From a checkpoint of a small transformer trained on Wikipedia.
Size: 3 heads of 32, MLP 256 SwiGLU, vocabulary 9741.
Training: a variant of Adam for these matrices, 149M tokens, 9076 steps.
Each number is 128 + 32 x the weight over its row's rms, rounded and kept within 0 to 255. Layers, rows and columns count from 0. The size above them is the row's rms in percent of the matrix's.

# layer 4 MLP up, 256x96, rms 0.239, rows 42-108, columns 32-63
size [ 86 110  90  88  92 107 113  86  99 110  99  87  94 104  93  95 124  90 115  94 110 101 101 100  87 117  90 106  98  99  96  96 112  95  98 102  71  96  85  88 114  95  76 102 111 102 110  94 109 112  93 102 109 100 113 126  97  89  91  99 116  88 124  94 112  93  98]
[[113 104 111 146 145 121 140  97  99 148 110  91 177 126  95 143 114 151 114  93 163 183 203 105 109 194 116 183 170 102 156 121]
 [155 107 206 153 141  77 168 168 173 133 116 178 161 153 134 100 187 141  96 105  94 107 110  99 148 111  58 100 160  85 147  72]
 [ 83 101 123 130 130 198  73 110 113 157 133 106 104 124 133  86 186 102 134 121 117 110  80 109 189  68 117 219 119 114 172 129]
 [124 199 135 130  74 129 126  88 134 140 109 117  85 131 130 148  87  96 113 140 133 107  96 121 163  81 109 102  84  24  97  76]
 [162 143 128  98 146 114 101 145 155 100 102 159  67 108 139 138 135 210 119 179 137 147 161 160  92 121 160 169 151 138 100 172]
 [130 101 152 135 133 153  75  87 124 127 143  99 112 138  85 108 103 157 140 116 118  90 135 122 111 114 168 161  80 162  96 163]
 [135 112 155 122 142 147 142  79 138 103  58 157 165 114 141  82 172 100 123 196 162 157 132 129 162  85 111 182 140 108  93 142]
 [137 148 135 210  88 115 102  98 171  98 117  88 127 105 198 121 141 172 175  91 114 137  87 134 136 111 140 164  87 105 120 113]
 [135 193 135 173 167 110 103 140  79  76  85 175 135 143 136 151 190 118 138 125 156 208 131 123  81 114 108  72 137 122 129 149]
 [147 142 118 107 134 105 114 112  70  98 131 100 147  67 108 130  73 106 165 124  90 168 125 175 106  82 176  86 176 179 152 113]
 [ 86 149  72  77 136  80 137 133 133  75 164 101 134  77 100 128 161 151 156  70 198 172 155 142 164 135 101 127 182 172 153 123]
 [170 159 152 153 143 156 101 163 115 139 106  98 139 121 122 127 141  99 126 152 110 140  94 176 125  61 148 139 147 166 163 131]
 [121 106 150  49 104 122 153 109 168  90 143 149  73 167  82 163 108 133 122  88 132 153 106  99  55 135 118 125  96 160 159  58]
 [142 116 122 139 132 137 121 159 119 156 113 148 108 168 182 181 115 170  83 152  38 189 135 122 151 121 124 125 124  55 111 130]
 [113 180 129 117 152 105 119  88 131 135 128 110  59  60 184 115 136 139 114 188 165 107  97 169 135 208 117 168 183  81 109 152]
 [165 118 125 123  90 129 179 116 162 168 148 107 137 112 131  70 103 129 147 130 118 165 181 130 128 141 155  97 171 118 208 126]
 [123 136  82 126  96 183 147 154  88 131 136 116 143 125 168 188 109 112 113  97  40  99 180  66 122 174 171 150 160 133 102 146]
 [141  73 182 157 144 165 119  99 107 123 121 170 138 141 148 114 116 104 105 115 128 151 167 102 120 180 115 121 185 141 185 103]
 [118 142 161 123 133 163  18 151  84 141 145 143 184 131 168 115 164 127 231  95 137 160 130 137 116 144 155  88 163  82 111 150]
 [131 120  80 171 167  61 136 162  64 142 123 101 144 127  88 160 143 169  83 139 108 108 149 143 134 103 168  97 110 101 155 135]
 [100 205 130 127  80 126 118  89 109  89 143 157 131 181  84 143 127  97 117 124 127 158 165 120 102 148 121  82 133 156 108 113]
 [138  80 103 132 130 122 135 101  89 160 135 120  61 191 187 120 101 126 121 179 144  93 121 124 136  95 108 125 152 145 124 153]
 [125 108 197 127 145 120 106 172 122 103  70 114 141 136 133 156  95 140 147 166 188 176 157 124 121 144 103 157 182 136  55 123]
 [160  91 128 150  47 130 171 108  65  90  68 111 150 102 128 185 135 102 146 125 153 167 199 134 131  99  81  92 129 130 132 101]
 [113 103  78 130 125 160  78 105  68 172 111  87 193 153 144 177 102  92  88 123  95  88 106 100  88 181 135 200 164 135 137  98]
 [ 96 142 110 112 154 187 220 131 146 143 109 171 170 156 127 156 100  72  96 113  98  91 198 134 118 106 130 160  98  99  98 128]
 [122 136  68 151  78 107 119 117  95 109  94 156  90  48 123 135 183 127 155 131 121  99 116 132 141 126 111 172 139 113 106 132]
 [172 141 122  55 153 135  86 105 150  81 125 126 148 163 142 149 160 155 151 165  91 116 127 132 139 100 180 135 127 139 154 135]
 [150 126 150 174 129 138 123 163 166 144 109  95 167 137 139  57 144 150 112 105 133 101 110 107 137 114 190 178  95 100  90 164]
 [133 122 161  80 124  62 144 109 128 125 158 162 170 117 153 152 129 102 149 154  57  85 121 126 121  69 178 134 145 150 120 113]
 [178 164 133 149 167  65 104 144 116  74 139 131  90 122 176 188 116 146 124 156 102  66 129 117 151  93 178 159 125 126 112 131]
 [104 146 137 116 158 120 189 108 156 150 143  79  88 150 165 112 178 133 109  69 169 117 113 101 184  82 133 106  54 153  88 138]
 [125 117  89 158 160 124 136  66  70 129 113 124  83 143  88 136 149 108 111 135 171  94 123 132  84 127 153 118 102 153 164  66]
 [ 99 122 217 140 180 114 121  99 143  94 162 139 117 106 147 137 104 174  84 120 178 179 147 110 128  97 109 158 135 195 123  89]
 [135  88 142 154 128  89  98 129 138 158 126 139 173 108 136  93  98 181 155 123 132 124 129 122 129 131 144  88 127 143 168 135]
 [137 166  70  84  65 116 117 123  91 183 168  56 108 130  74 115 139  98 122  65 134 121  60 109 108 192 137 117 107 111  98 186]
 [133  50 208 182 155 113 106  95 216  50  78 165 144 111 132 169  89 129 152 132 145 119 122 109 149 121  75 168 122 112 124 203]
 [ 89 111  74 123 115 165 153 139 145 100 130  81 113 180 144  88 120 176 148 184 106 168 149  39 146 124  81 149 156 170 159 158]
 [104  88 174  87 101 182  88 143 139 120 129 172 118  90 177  96 181  76 120 114 191 159 102 111 148 197  90 137 137 176 141 152]
 [155 112 171 167 108 165 136  92 131 119  97 124 138 134 119  91  60 116 148 126 132 153 150 138 121 129 106 125 122 124 133 103]
 [ 95 146 166 154 132 101 100 141 119 137 149  95 124  88 172 173  79 151 196 118 104  99 180 170 192 121 102 141 158 125 151 163]
 [129 110 181 151  80 164 152 133 189 109 166 127 156 124 177  87 152 110 152 161 188 151 188 144 145 119 116  99 141 123 166 156]
 [119 137 125  82 132 163 138  61 146 125 119 124 103 128  76  83 126 137  13 136 101 132 144 196 166 123 149  91 105  86 165 136]
 [136 114 194 154 144 126 104  96 121 136  97 134 145 114 105 113 102 141 146 127 117 126 164 203 159 128 145 128 161 149 201 142]
 [107 132 129 165 103 156 140 110 228 204 134 137 112  84 221 146 117  87 147 136 152  87  89 116 186 157 161 122 140 116 182 124]
 [135 119  22 175  82 117  92  95 108 148 142  98 112 180  99 120 149  87 139 132  57  94 171 110 169 112 133 147 118  87 139  97]
 [136 148 146 167 153 144 117 142 113 155 111 198  80  88 131 145  96 139 107  91 118 109  64 181  66 128 130 165 123 132 125 128]
 [130  98 130 148 125 142 118 109 155 171 117 106 129 132 152 109 177 178  63 104  91 165 166 123 129 126  80 128 125 153 123  81]
 [101 161 110 161  96  91 135 115 120 150  90 128 129  80  66 116 160 176 155  81 124 119 182  98  35 135 113 140 109 181  94 152]
 [113 139 122 137 109 188 150 142 130 103  46 115 105 160 121 119 123 164 168 173 150  86 153 108 113 127 106  81  87 108  46  66]
 [179 112 103  98 108 105 131 183  96 119 153  96 114 128 105 126 132  78 134 184  89  57  91  96 100 159 112 137 103 120 185 105]
 [ 97 120 117 119  66 169 120  94  85 140 147 136 110 125 115 145 157  83  79  88 116  85 133 133 161 122 199 114 159 138 144 123]
 [ 94 145  75 110  93 142  90 150  49 158 127 105 194 115 128 118 115 127 131  69 173 128  69 159 112 120 107 108 114 197 160 125]
 [132 130 125 165  87 193  97 190 103 179 153 110 141 144 117  81  96  85  83 148 120 135  55 114 156 106 134 106 114 133 114 127]
 [122 105 164  94  85 183 139 163 113 102 149  88 132 138 131 133 118 136 116 160 178 171 139 133 120 139  79 181  79 115 124 145]
 [131 165 154 108  81 139 128 125  93  79 150 187 115 106 120 156  68 106 151 119 180 121 120 157 194 164 175 163 115 138  92 127]
 [121  68 145 163 118 136 106 164 118  94  74 161 129 131 186 155 215 113 105 103 178 119 140 144 145  99 151 151 150 123 157 168]
 [121 110 112 117 153 120  98 199 159 101 136 126  82 107 149 116 101 109  60 136 112 123 132 134 114 102  94  83  92 110 107 104]
 [141 147 166 147 125 125  95 178 156 119 116 159 154 125 117  97 113 126 139 104 136 188 122 140 138 131  94 105 115 131 143 122]
 [188 103 156 132 134 113 184 128  95 136 121 178 205 149 140 133  77  84 106 102 119 107 127 132  98 175 135 134 152 140 206 148]
 [130  96  84 108 150 126 142  85  98 112  84 165 131 144 159 174 121 167 107 158 141  99 160 124 166 143  89 115 137 144 200 106]
 [ 76 170 140  61 118 139 101  87 150 164 197 102 107  71 168 136  87  69 146 102  85  66  99 135 141 124 115 142 120 201 145 150]
 [112  94 136 137 102 137 164 104 109 111 142 159 143  66 144 130 147  40 119 106 126 136 143 137 177 125 140 121  98 185 101 151]
 [141  66 146 181 118 167 106 170 162 173 115 109 133 115 133 101  96 159 132 116 158 140  75 120 133 170  88 165 110 131 116 158]
 [153 120 150 113 129 117 135  95 152 129 101 123 143 148 165 103 136 138 102 140  72 166 139 126  69 107 140 124 157  93 124 109]
 [ 88 119 154 145 189 165  79 160 172 133 144 124 127 121 114 135 128 144 119 170 141 121 131  88 121  94 148 129  97 120 180 156]
 [ 98 155  61 123 148  97  81 130 101 115 147 112 144 108 164 131 110 174 149 126 124 162  93  85  96 168 100  86  98  26 124 118]]
# layer 4 MLP down (transposed), 256x96, rms 0.225, rows 42-108, columns 32-63
size [ 89 100  96  93  92 109 105  89  98 113 107  98  93 109  94  95 112  97 108  98 104 100 100 104  93 110  95 108  91 101  94  97 106 100 104 105  77 105  88  94 118  99  81 105 109 104 104  94 108  96  98  99 107  97 110 117  91  92  90  98 103  92 110  97 108  97 101]
[[ 82 129 148 148  98 144 144 106 224 116 146 155 147 123 143  90 142  72 128 144  96 111  81  90 110  47 136 106  92 144 145 110]
 [ 97  74 101 103 137 132 179  71 158 112 140 137 169 133 149 135  80 116 140  94 163 101  54 156 149 149 160 115 119  85  81 144]
 [118 150 171 111 130 136 117  66 108  90 167 154  83 111  84 170  71 150 132 145 128 108 149 101 128 157 197 115 126  73  96 121]
 [106  73 106 128 140 110 129 110 127  92 129  63 142 176 136 149  83 150 178  98 139 184 149 142 175 181 130 136 160  64 140 141]
 [101 121 115 147 135  43 104 127 172 138 149 167  98 110 152  84 121 153 149 187 112 147 134 102  69 144 188  82 131  69  74 134]
 [172 157 133 155  88  96 116 127 128 123 132  96  89 127 173 151 122 200 159 152 156 136  80 105 122 179 104 112 144 137 129 148]
 [184 145 107 191 152 136  69 109 130 159 137 164 141 141  92 182  67 167 159 195  99 126 105 136 127 143 124 127 139 127 163 114]
 [171 122 156  70 182 150 123 118 177 118 131 154 124 134 147 119 116 150 134 132 140 220  67 113 119  81 151  83  85  95 160 168]
 [ 81 112 123 138 102 124 160 118  93 130 151 175  76 101 159 130 163 151  98 156 134  61 141  56 163 105 111 101 171 120 130 133]
 [163 147 143 144 142  86  65 139 166  82 103  62  39  81 120  67 166 186  79 112 124 191  92 132 128 113 105 101 147 111  89 133]
 [139  77 100  38 154 173 133 129  91 109 141  88 146 163 118 173 132 163 113  76 107  88 109 156 159 119 200 117  80 144 138 166]
 [150 167 142 123 144 105  94 159 183 112 148 109 158 149 158 127 134 140 138 132 118 130  97 192 134 146 135 200 119 124 118 116]
 [ 76 145 128 155 111  59 180 119 145 133 139 159 109 127 158  56 105 101 102 110 136 129 105 120 133 106 158 111 142 106  80  95]
 [151 213 155 177 103 122 112 103 181 160 116 114 138  51 128 160 140 108 140 121 143 131 115 137 131  97  70  89  80 130 107 114]
 [124  72 117 113 101 136 103  76 150  98 162 136 140 176 125 147 130 138 123  83  94 152 124 133 117 155 133 192 116 153 119  90]
 [119 150 129 102 148 132  63 137 160 111 136 166  84 145 111 134 145  83 138 115 161 162 118 188 168 126 161 156  97 148 137 110]
 [ 88 128  96 127 128 166  99 113 152 109 173 131 131 135  84 138  93 136 151 132 127 144 104  94  96  96 117 147 102  90 138  94]
 [135 180 105 103 143 128 119 106 114 135 207  92 104 143 102 103 141 107 116 166  70  68  93 129 149 106 118 130  89 143 208 109]
 [131 104 120 115 102 152 164 129 100  68 131  86 102 170 110  88 162 100 161 175 132 130 119  86 168 172 137 195 135 101 140  80]
 [117 187 138 123 163 172 154 149 158 167 178 142 117 169  98 131 169 144 113  79  85 163 182 134 110 137 145  91 155 116 159 103]
 [182 101 138  92 141 126 138 139 127 155 103 123 145 153  87  76 146  84 120  93  86 174 156 155 136 123 169 129 117 149 195 132]
 [155  90  97 132  95 132 133 123 179 118 100 113 109 133 105 140  92 166 146 170  66 134 139 169 164 120 131 176  97 170 103  93]
 [ 70  70 123 133 146 172 153 141 120 139 136  86 127 118 120 102 222  66 145 134 103 163 153  97 159 117 112 162 126 162 151  83]
 [148 136 122 143  62 110 148 124 126  88  54 118 124 170 148 129  93 132 138 151 144 166 135 113 103 144 151  79 141 116 156 174]
 [113 160 184 134 103  37 142 118 157 205 145 151 147 135 126 119  98 171 109 160 169 203 127  85 191  77  95  75 149 164 115 170]
 [125 132 141 143 180 146 123  74  94  78  97 130 197 167 114  90 132 112 135 141  63  94 133  91  86  71 126 141 113 146  73 142]
 [ 81  24 146 134 132 130 129 179 143 146 154 158 162 182 102 107 112 117  91 101  96 136 127 151 119 126 153 118 178 137 148 111]
 [161 143 119 105 123 135 113 133 166 167 148 100  92 138 165 106 102  97 120 138 203  98 142 148  95  95 134 132 189 138 169 101]
 [ 92 115  95  96 110 166  82 115  81 104 120  84  91 150  92 214 157 166  96 136 109 142 145 161 157 146 108 137 147 122 160  95]
 [183 132 109 137 109 141 149  95 136 133  80 126  59 128 142 167 110 167  87 151 137 129 151 139 160  93  51  80 124 117 120 154]
 [117 148 117 132 117 128 157 148 103 143 102 176  82 103 105 110 163 153 157 165 129 128 162 163 118 170 130 122 122 111 126 179]
 [ 68 169 143 124  84 125  32  96 126 123 137 119 105 124  85 144  98 122 125 122 114 166  87 123 128 125 160 124 153 186 131 112]
 [107  90 136 160 148  80 169 156 132  91  76  95 106  91 131  95  86 136 123 177 160 140 121 129  80 109 151 121 159 177 135 116]
 [ 99 153 102 125 116 118 112 115  51 138 164 162 129 131 102 138 199 103 114 122  96  99 156 152 178  70  93  97  76 115 146 135]
 [131 185 129  59  98  98 125 132 104 103 138 121 105 117 118  98 118 153 114 139 174 118 177 153 149 108  70 178 128  91  80 132]
 [ 87  76 113 134 107 126  92 104 116  96 147 138  82 160 112 151 142 108 164 185 150 113 122 124 141  91 169 149 187 148 132 101]
 [210 180 111 146 159 142 136 145 164 161  92 142 106 125 134 153 168  91 124 103 124 131 108  82  79  72  83 106 110 148 109  69]
 [130 148 126 175 126 113 149 175 170 134 125 133 163 152  90 168 180 131 132  73 172 124 180 132 106 121 128 172 122 145  95 122]
 [213 226 124 124 161 120 173 108 141 127 114 155 114 108 161 148  92 179 164 171 128  96 122 116 111 134 129 158 109  87 165  81]
 [132 178 175 152 167 152 111 109 165 184 176 132 116 140 106 106 131 133 137 111  94 139  92  88 118 122 115  66 140  98  64 166]
 [109 175 143 193  56 134 152 109  94 171 119 105 125 131 171 183 144 117 140 123 157 168 168 102  92 147  90 109  91  92 149 124]
 [ 97 160 197 183  96 126  96 136 122 105  88 119 174 142  79 131 113 117 117 151 171 108  85  87 128  96 105 104 151 129 126 144]
 [100  88 122 154 102 121 136 136 112 136 147  93 160 115 169 124 119 164 190 133 123 151 131 126 115 140 142 174 124 115  69  86]
 [ 83  53 111 169 108  91 182  84 141 129  79 162  76 149 134 148 147 104  83 211 111 128 143 116 134 132 160 142 138 135  98 143]
 [148 174 115 189 115 110 163 144 115 107 140 163  93 191 128 172 176 145  89 100 162 113 183  73 170 123 162 154 135 141 187 123]
 [149  92 156  93 134 112 129 138 156 174 130  65 177  79 105 158 104 133 131 147 171 144 120  99 117 135 162 203 147 107 140  98]
 [ 78 112 121  76  90 116 168 175 123  55 171 130  93 164 188 134 108 110 148 127 147 109 149 142 145 132 167 126 124 141 132 108]
 [152 115 110 123 152 180 146 132  72 114 149 145 110  89  90  97 185 107 181 108 104 143 143 118  92 128 119 133 124 186 141 182]
 [ 95  95 153 106  86 160  85  44 107 122 137 150 117 128  99 114 181 171 106  89  63 128 170 184 146 128 140 106  98 147 135 126]
 [168 159 130  86  77 124 122 112 174 175 143 154 143  97 120 141 105  98 119 207 134 140  50 122 138 115 133 139  95 143 127 156]
 [108 134 146 142 164 106 130 184 106 129 123 154 107 121 163 150 106 141 170 104 109 146 111 181 153 137 139  91 132  68  70 168]
 [172  71 134  96 126 112 138 134 161 107 117 166  84 131 180 101  66 147 153 143 166 151 115 111 127 158 115 126 108 151 122 127]
 [ 94 164 159 113 140  78  39  80 135  94 113 132 130 125 154  76 179 100 110 166  93 158 126 135 147 121 103 116 163 143  99 152]
 [ 76 135  95 100  99 120 129 143 156 148 126 157 110 148 120 113 137 117 128 172 131 108 165 137 112 140 145 145 210  80 127 109]
 [165 112 163 159 131 102  82 136 136 124 123  50 155  84 114 119  81  96 174 139 199 120 125 134 200 138 147 127 116 118  97  89]
 [104 143  95 151 134  64 142  96 128 106 121  94 150 129  77 184 200 131 156  87 174 132 174 131 137 133 154  82  99 148 135 138]
 [ 99 138 153 121 115  82 144  95 189  99 144 101 101 168 120  93 104 156 126 186  65 136 151 151 139 166 115  76 114 128 134 128]
 [131 240 125 150 110  78 131 118 129 144  68 172 104 127 115 175 157  53 154 121 134 110 137 143 146  65 105 101 106 124 131 147]
 [136 140 103 101 138 144  79  67 126 139 165  85 131 152 131 116 159  71  76 163  92 116  91 165  86 125 111 124 155 104 107 172]
 [184 145 118 114 142 110 166  74  98 210 129 131 143 185 127 115 141 129 161 136 143 134 135 214 127 144 120 107 150  72 105  95]
 [146  75  98 128 116 117 116  94 168 122 146 164 146 174 124 123 130  53 209 136 171 135 162 176 171 121  91 159 161 124 159 152]
 [106  72 119 128 130 101 140 116 149 118 165  90  69 122 103 127 139  93 150 130 181 125 150 166 129 134 187 138 115 134 127 153]
 [106 108 156 149 149  66 103  89 110  96  96 146 118 130  90 142 165 110 155 163 187 143  75 148 175 146  91  70 165 135 111  64]
 [100 107  99 148 142  90 132 153 125 172 107 142 182 160  63 137 117 156  35  99 135 106 139 172  98 131  91 177 121 143 139  67]
 [145 151 113  88 114  71 143 104 165  86 150 102 102 129  77  85 135  64 112 156 117  82 166 128  96 122 125 153 122 133 146 148]
 [146  93 136 143  71 116 163  35 142 102  94  91 205  91 143 121 152  50 117  99 132 119 104 126 145 133 109 133 130 124 129 138]
 [141 125 162 172 100 149 123 146 152 133  95 123 122  74 142 103 123 113 132 165 120 125 113 120 111 123 142  92 126 170 127 121]]
# layer 4 MLP gate, 256x96, rms 0.226, rows 43-108, columns 32-63
size [104  95  94  97 106 106  95 102 106 105  91  96 102  95 100 105  94 107 104 110 102 101  99  97 107  94 105  96 100  98 103 106 100  99 103  82 101  96  97 103  99  85  97 108  99  98  96 108 102  93 105 105 104 103 106  99  91  94  99 103 100 110 100 107 100 101]
[[132 181 108 134 118 165  90 121  67 113 128 108  70 208 137  85  88 100 101 157 115 165 114 119 122 118 157 112 104 142 129 112]
 [159 134 176 129 161 142 118  79 118  61 157 151 104 176 125 116 130 129 162 147 150  86 128 124  79 159 159  91  31 112  86 195]
 [196 187 136 144 130 117 127 104 154 132 122  29 118 136 132 141 119 108 125  83 152 105 120  98 118 155  92 143 102 113 127 142]
 [121 152 151 102 153 127 160 148 117 124 128 115 167 184  96 107 164 135 154 129  99  88  95 138 130 109 152  61 121 125 159 114]
 [156 125 111 112 125  75 152 137 117 112 143 101 121 109 199  84 194 168 179 129 165 149 145  99 149  96 122  92  71 134 144 188]
 [164  99 112 110  92 174 132 165 125 163 114  97 125 149 157 132 214  93 138 147 135 108 132 130 141 111 160 161 106 152  83 177]
 [126 160 140 120 110 108  96 161 138 109  98 107 187 118  95 126  98 137 157 112 169 146 117 112 132 129 135 128 123 112  93 149]
 [118 220 117 153  82 177  70 126 150 125 119 149 109 145 120 149 187 159 119 118 135 140  89 135 123 137 109  78  95 124 164 154]
 [105 177  89 111  76 162  93 133 143 118 153  53  80 117 142 135 146 158 112 125 107 139 129 112  87 139 126 155 141  84 120 161]
 [131  87 103 136 155 153 216  84  89  88 119 165 147 203  92 116 102 175 127 154 116 106 137 100 139  87 185 101 101 114 146 173]
 [111 114  69 115 124  96 195 160 119 109 163  92 136 157 111 145 129 118 141 114 125 164 133  87 178  85 149 137 144 142  82 144]
 [134 136 119 103 153 100 105 206 167  90 186 135 125 120 179  98 143 113 122 113 168 115 127  92 112 144  76 163 143 104 103 148]
 [119 111  71 187 108 115 204  93 107 105 147 107 105 153 103 133 116 195 123 120  91 116 169 159 100  99  85  95 132 113 101 112]
 [169 123  82 191  93 182 109 142  48 135 117  98 124 190  89 114  95 112 101 147 100 107 115  78 136 117 177 171 111 148 158 132]
 [108 126 118 122 132 123  67 140 112  68 113 116 129 121 110 164 184  96  93 147 151  90  98 126 192 121 151 134 112 139  91 155]
 [142 141  70 186  89 131 164 126  94 104 116 138 116 116 105 171  91 122 107 118  84  55 144 115 125 131 144 131  46  85  89 138]
 [103 101 112 113 142 157  81  70 120 129 137 113  67 219  82  75 119 140 103 156 123 181 146 148 163 140 149 119 135  95  90 160]
 [130 176 108 157  96 145 153 114 132 116 148 115 113 132 101  80 139 145  98 106 181  78 116 111 116 162  89 136 140  54 146 156]
 [200 117 128 146 117  78 142 136  46 113 110 130 188 161  98  86 195 152  84  89 125 180 191 162 132  98 145 106 127 152 185 120]
 [116 139 120 153  71 116 149 141 124  94  98 113 122 132  90  91  98 131  53 125 113  99 154 112 170 114 143 126 117 158 110  94]
 [147 143  93 112 107 152 106 140 135 119 167 131 115  92  86 125 202 121 126  71 102 151 120 124 105  99 128 118 127 142 193 173]
 [118 124  92 189 108 143 150  90  85 135 166 121 118 162 131 117 178 129 101  96 105 124  92 110  79  92 225 130  83 136 158 129]
 [190 162 148 107 121 149 146 111 142 104 125 130  87 181 165  19 136 175  83 169  95  76  68  70  76 174 123 182 127 106 152 114]
 [146 145 103 115  78 108  94 119 134  84 179 129  85 128 122 104 160 132 111 111 223  95 154 163 176 146 127 103 149 144 155 122]
 [146 187  95  77 107 112 155  75 124 125 122 117 111 127  94  99 132 143 186 107 208 147 109  84 110 172  98  75 141 108 165 158]
 [117 103 160 145 128 148 135 122  61 125 117 109 145 149 145 192 136  90 139 126 139 139 144 169  83 131 137 119 144 150 116 171]
 [179 135 106 138 145  82 100 126 153 130 153 111 134 124  50 129 171 191 113 148 159  64 201 124 161 138 152 143  93 126 160 122]
 [186 163 110 125  77 135 174 107 121 106 150 145  94 177 114  70 124 131 166 121 136 137 128 138  84 120 119 154 103 122 114 108]
 [153  59 135 108  72 133 157 119 116 128 191 132 137  91 146 118 191  89 154  86 143  90 160 126 115 100 111 201  77 140  84  98]
 [160 184 127 127  92 145 146 135 104 109 144 139  69  88 120 117 177 179 113  70 157 110 163 138 131 164 136 159 146  96  79 103]
 [158 171  97 131 104 119 128 144  75 114  98 145 159 150 152 125 140 131  92 128  83 153 127 131 125  92 145  84 122 127 141 122]
 [162 161  79 129 123 163 140  58 103  96 186 100 121 152 122 100 140 103 112 166 122 105 110 109 118  87 106 197  54 104 109 135]
 [ 96 151 136 145 123 139 151 105 120  93 113 129  95 170 141 156 145 166  39 199 137 110 180 125 177 103 122 101 103  92 144 122]
 [144 204 194 193 128 210 135 124 122  86  82 137 154  88  92 133 127 118 159 155 110 113  90 120  85  88 129 146  97 135 140  95]
 [138  79 119 162 133 200 147 159  87  88 150 144 129 161 159 157 107  94 176 190 107  66 168 167 135  87 133 107 152 137  99 139]
 [131 115 141 121  92 137 121 155  70 110  93 160 126 169  91 118  38 120 115 101  85 128 148 205 173  95 118 116 135 111 202 134]
 [155 123  75 182  85 154 150  84 166 126 118 100 115 184 111  88 161  94 115 121 106 113 165 109 154 103  98 131  84 122 124 125]
 [146  91 131 155 121 153  77 157 118 132 130 144 139 119 114 139 157 112  82 101  89 185 166 111 180  56 157  92 127 111 119 163]
 [157 115 125 168  60 119 116 141 121 117 133  79 144  92 143  78 123 132 159 105 190 141 192 127 107 102 156  89 132  64 112 119]
 [143  67  73 133 117 136 100 122 106  83 129 100 126 175  60  70 193 144  52 151 158 131  84  77  97 130 170 156 127 103  95 113]
 [122 204 111 102 144 110 141 109 172 102 193  57 147 152 116  84 153 120 138 190 158 121 150 119 181 114 149 121 126 118 122 130]
 [143 148 150 153  71 106 138 126 101  88 143  78 136 142 171 139 131 130 170 127  66 160 207  68 163 173 139 134 150 150  73  76]
 [124 113  79 150 124 148 149 116 133 168 111 107 112 170 135  70 181  87 108 105  74 137 101  93  69 111 109  58 138 121 149 157]
 [161 149  75 113 135 125  83 170 114  83 153  71 116 179  79 156 170 153 102 151 138  84 183 108  93 161 120 120 156  84 101  98]
 [144 108 107  79 113 129 166 168 154 115 123 159  67 156 137  82 145 172 113 178 114 134 155 134 123 150 126 120 146 124 141 170]
 [132 145 106 126 101 145 109  92 169  74 152  98 126 198 135 110 164 115 135 144 115 168 134  93 135 133 186  82 124 133 149 122]
 [183  89 157 102 114  93 147  98 149 106 164 137  99 210 158 126 176 138 104 131 126 139 163  94 150 105 119 130  77  50 109 126]
 [140 150 148 113 137 153 102 125 137 125 127 136 118 165 112 143 110  98 143 178 119 176 149 157 103 106 193 111 154 107 103 146]
 [ 99 112  79  85  47 165 110 141  98 112 146 103 105 184 121 123 127  74 138  96 155 145 103 103 104 150 135 122 123 129 150 147]
 [131  68 112  93 142 119 124 191 152 108 174 127 173 158  58  87 156 106 129 162 111 118 194 145 123 152 142 187  98 151 166 112]
 [105 174  67 150  99  86 107 132  50 132 141 148 154 154 135 137 158 141 126  93  73 110 192 120 144 131 195 109 118 118 124 130]
 [133 133  82 186 110 125 134 126  88  46 126 102 132 159 144 120 143 139 101 173 161 159 133  78 162 159 131 167 126 113 114 179]
 [149 156 106 113 129 124 118 129 124  81 184 154 122 221  86 137 160  74  86 156 162 134 186  87 114  57 160 102 181 177 155 119]
 [ 74 131 104 127 103 148 113  96 114 105 128  66  88 190 138 124  97  93 124 171 131 110 150  96  95 137 156 136 127  83 119  88]
 [151 116 103 128 120 158 149  97  49 140 126  88 122 172 113 102 107  88 114 114  87 121 134 138  97 107 131 128 111  83 145 124]
 [104 180  75 162 106 129 154  90 152 127 139 103 120 175 167 141 132 139 160 141 128  95 119  96  84 156 156 116 167  90 114 104]
 [106 115  60  73 110 177 126 125 205 133 183 105  95 154 133 107 113 145 125 126 113  78 148  62 116 158 142 130 108  89 135 120]
 [151 183 115 110 115  91 144 107 156 146 165 132  84 139  97 123 137 132 112 109  67  92 100 104 171 103 137  74 162 106 152 137]
 [111  77 161 105 108 166 110 144 135  71 150  75 147 114  99 158 133  89 157 127 202  81 133 116  77 117 137 123 117 128 160  97]
 [188 118 150 127  78 131 139 109  88 114 115 114 131 190 133 129 176 130 110 110 112  88 149 100 162 162 135  96 118 154 186  96]
 [149 144  80 156 134 150 148 153 123 138 105 133 114 176  99 130 158 164 140 149 113  87 164 132 141 158  91  38 105  90  99 141]
 [139 178 194 134 130 126 146 230 140 124 126 103 103 175 145  67 169 149  75 175 154 140 150 144 104 128 159 130 144  61 120 142]
 [128 182 155 109 116 141 124  67 113 106 111  90 127 166 115 113 127 118  95 155  92 142 163 123 111 141 134  67 135  53  80 140]
 [155 171  77 153  39 145 145 145 101 152 115  64 145 137 136  94 120 140 161 126 159 134 168 134 129 131 154 153 132 154 113 170]
 [160 136 113 111 120 153 123  59  99 154  81 138 100 147  51 146  95 105  95 179 162  65 151 118 174  78 139  91 103  67 126 150]
 [150  97 142 102 133  89  81 127 108  76 122 136 173 142 130  85 118 167 189 158 199 100 105 107 128 105 137 150  85  42 137 202]]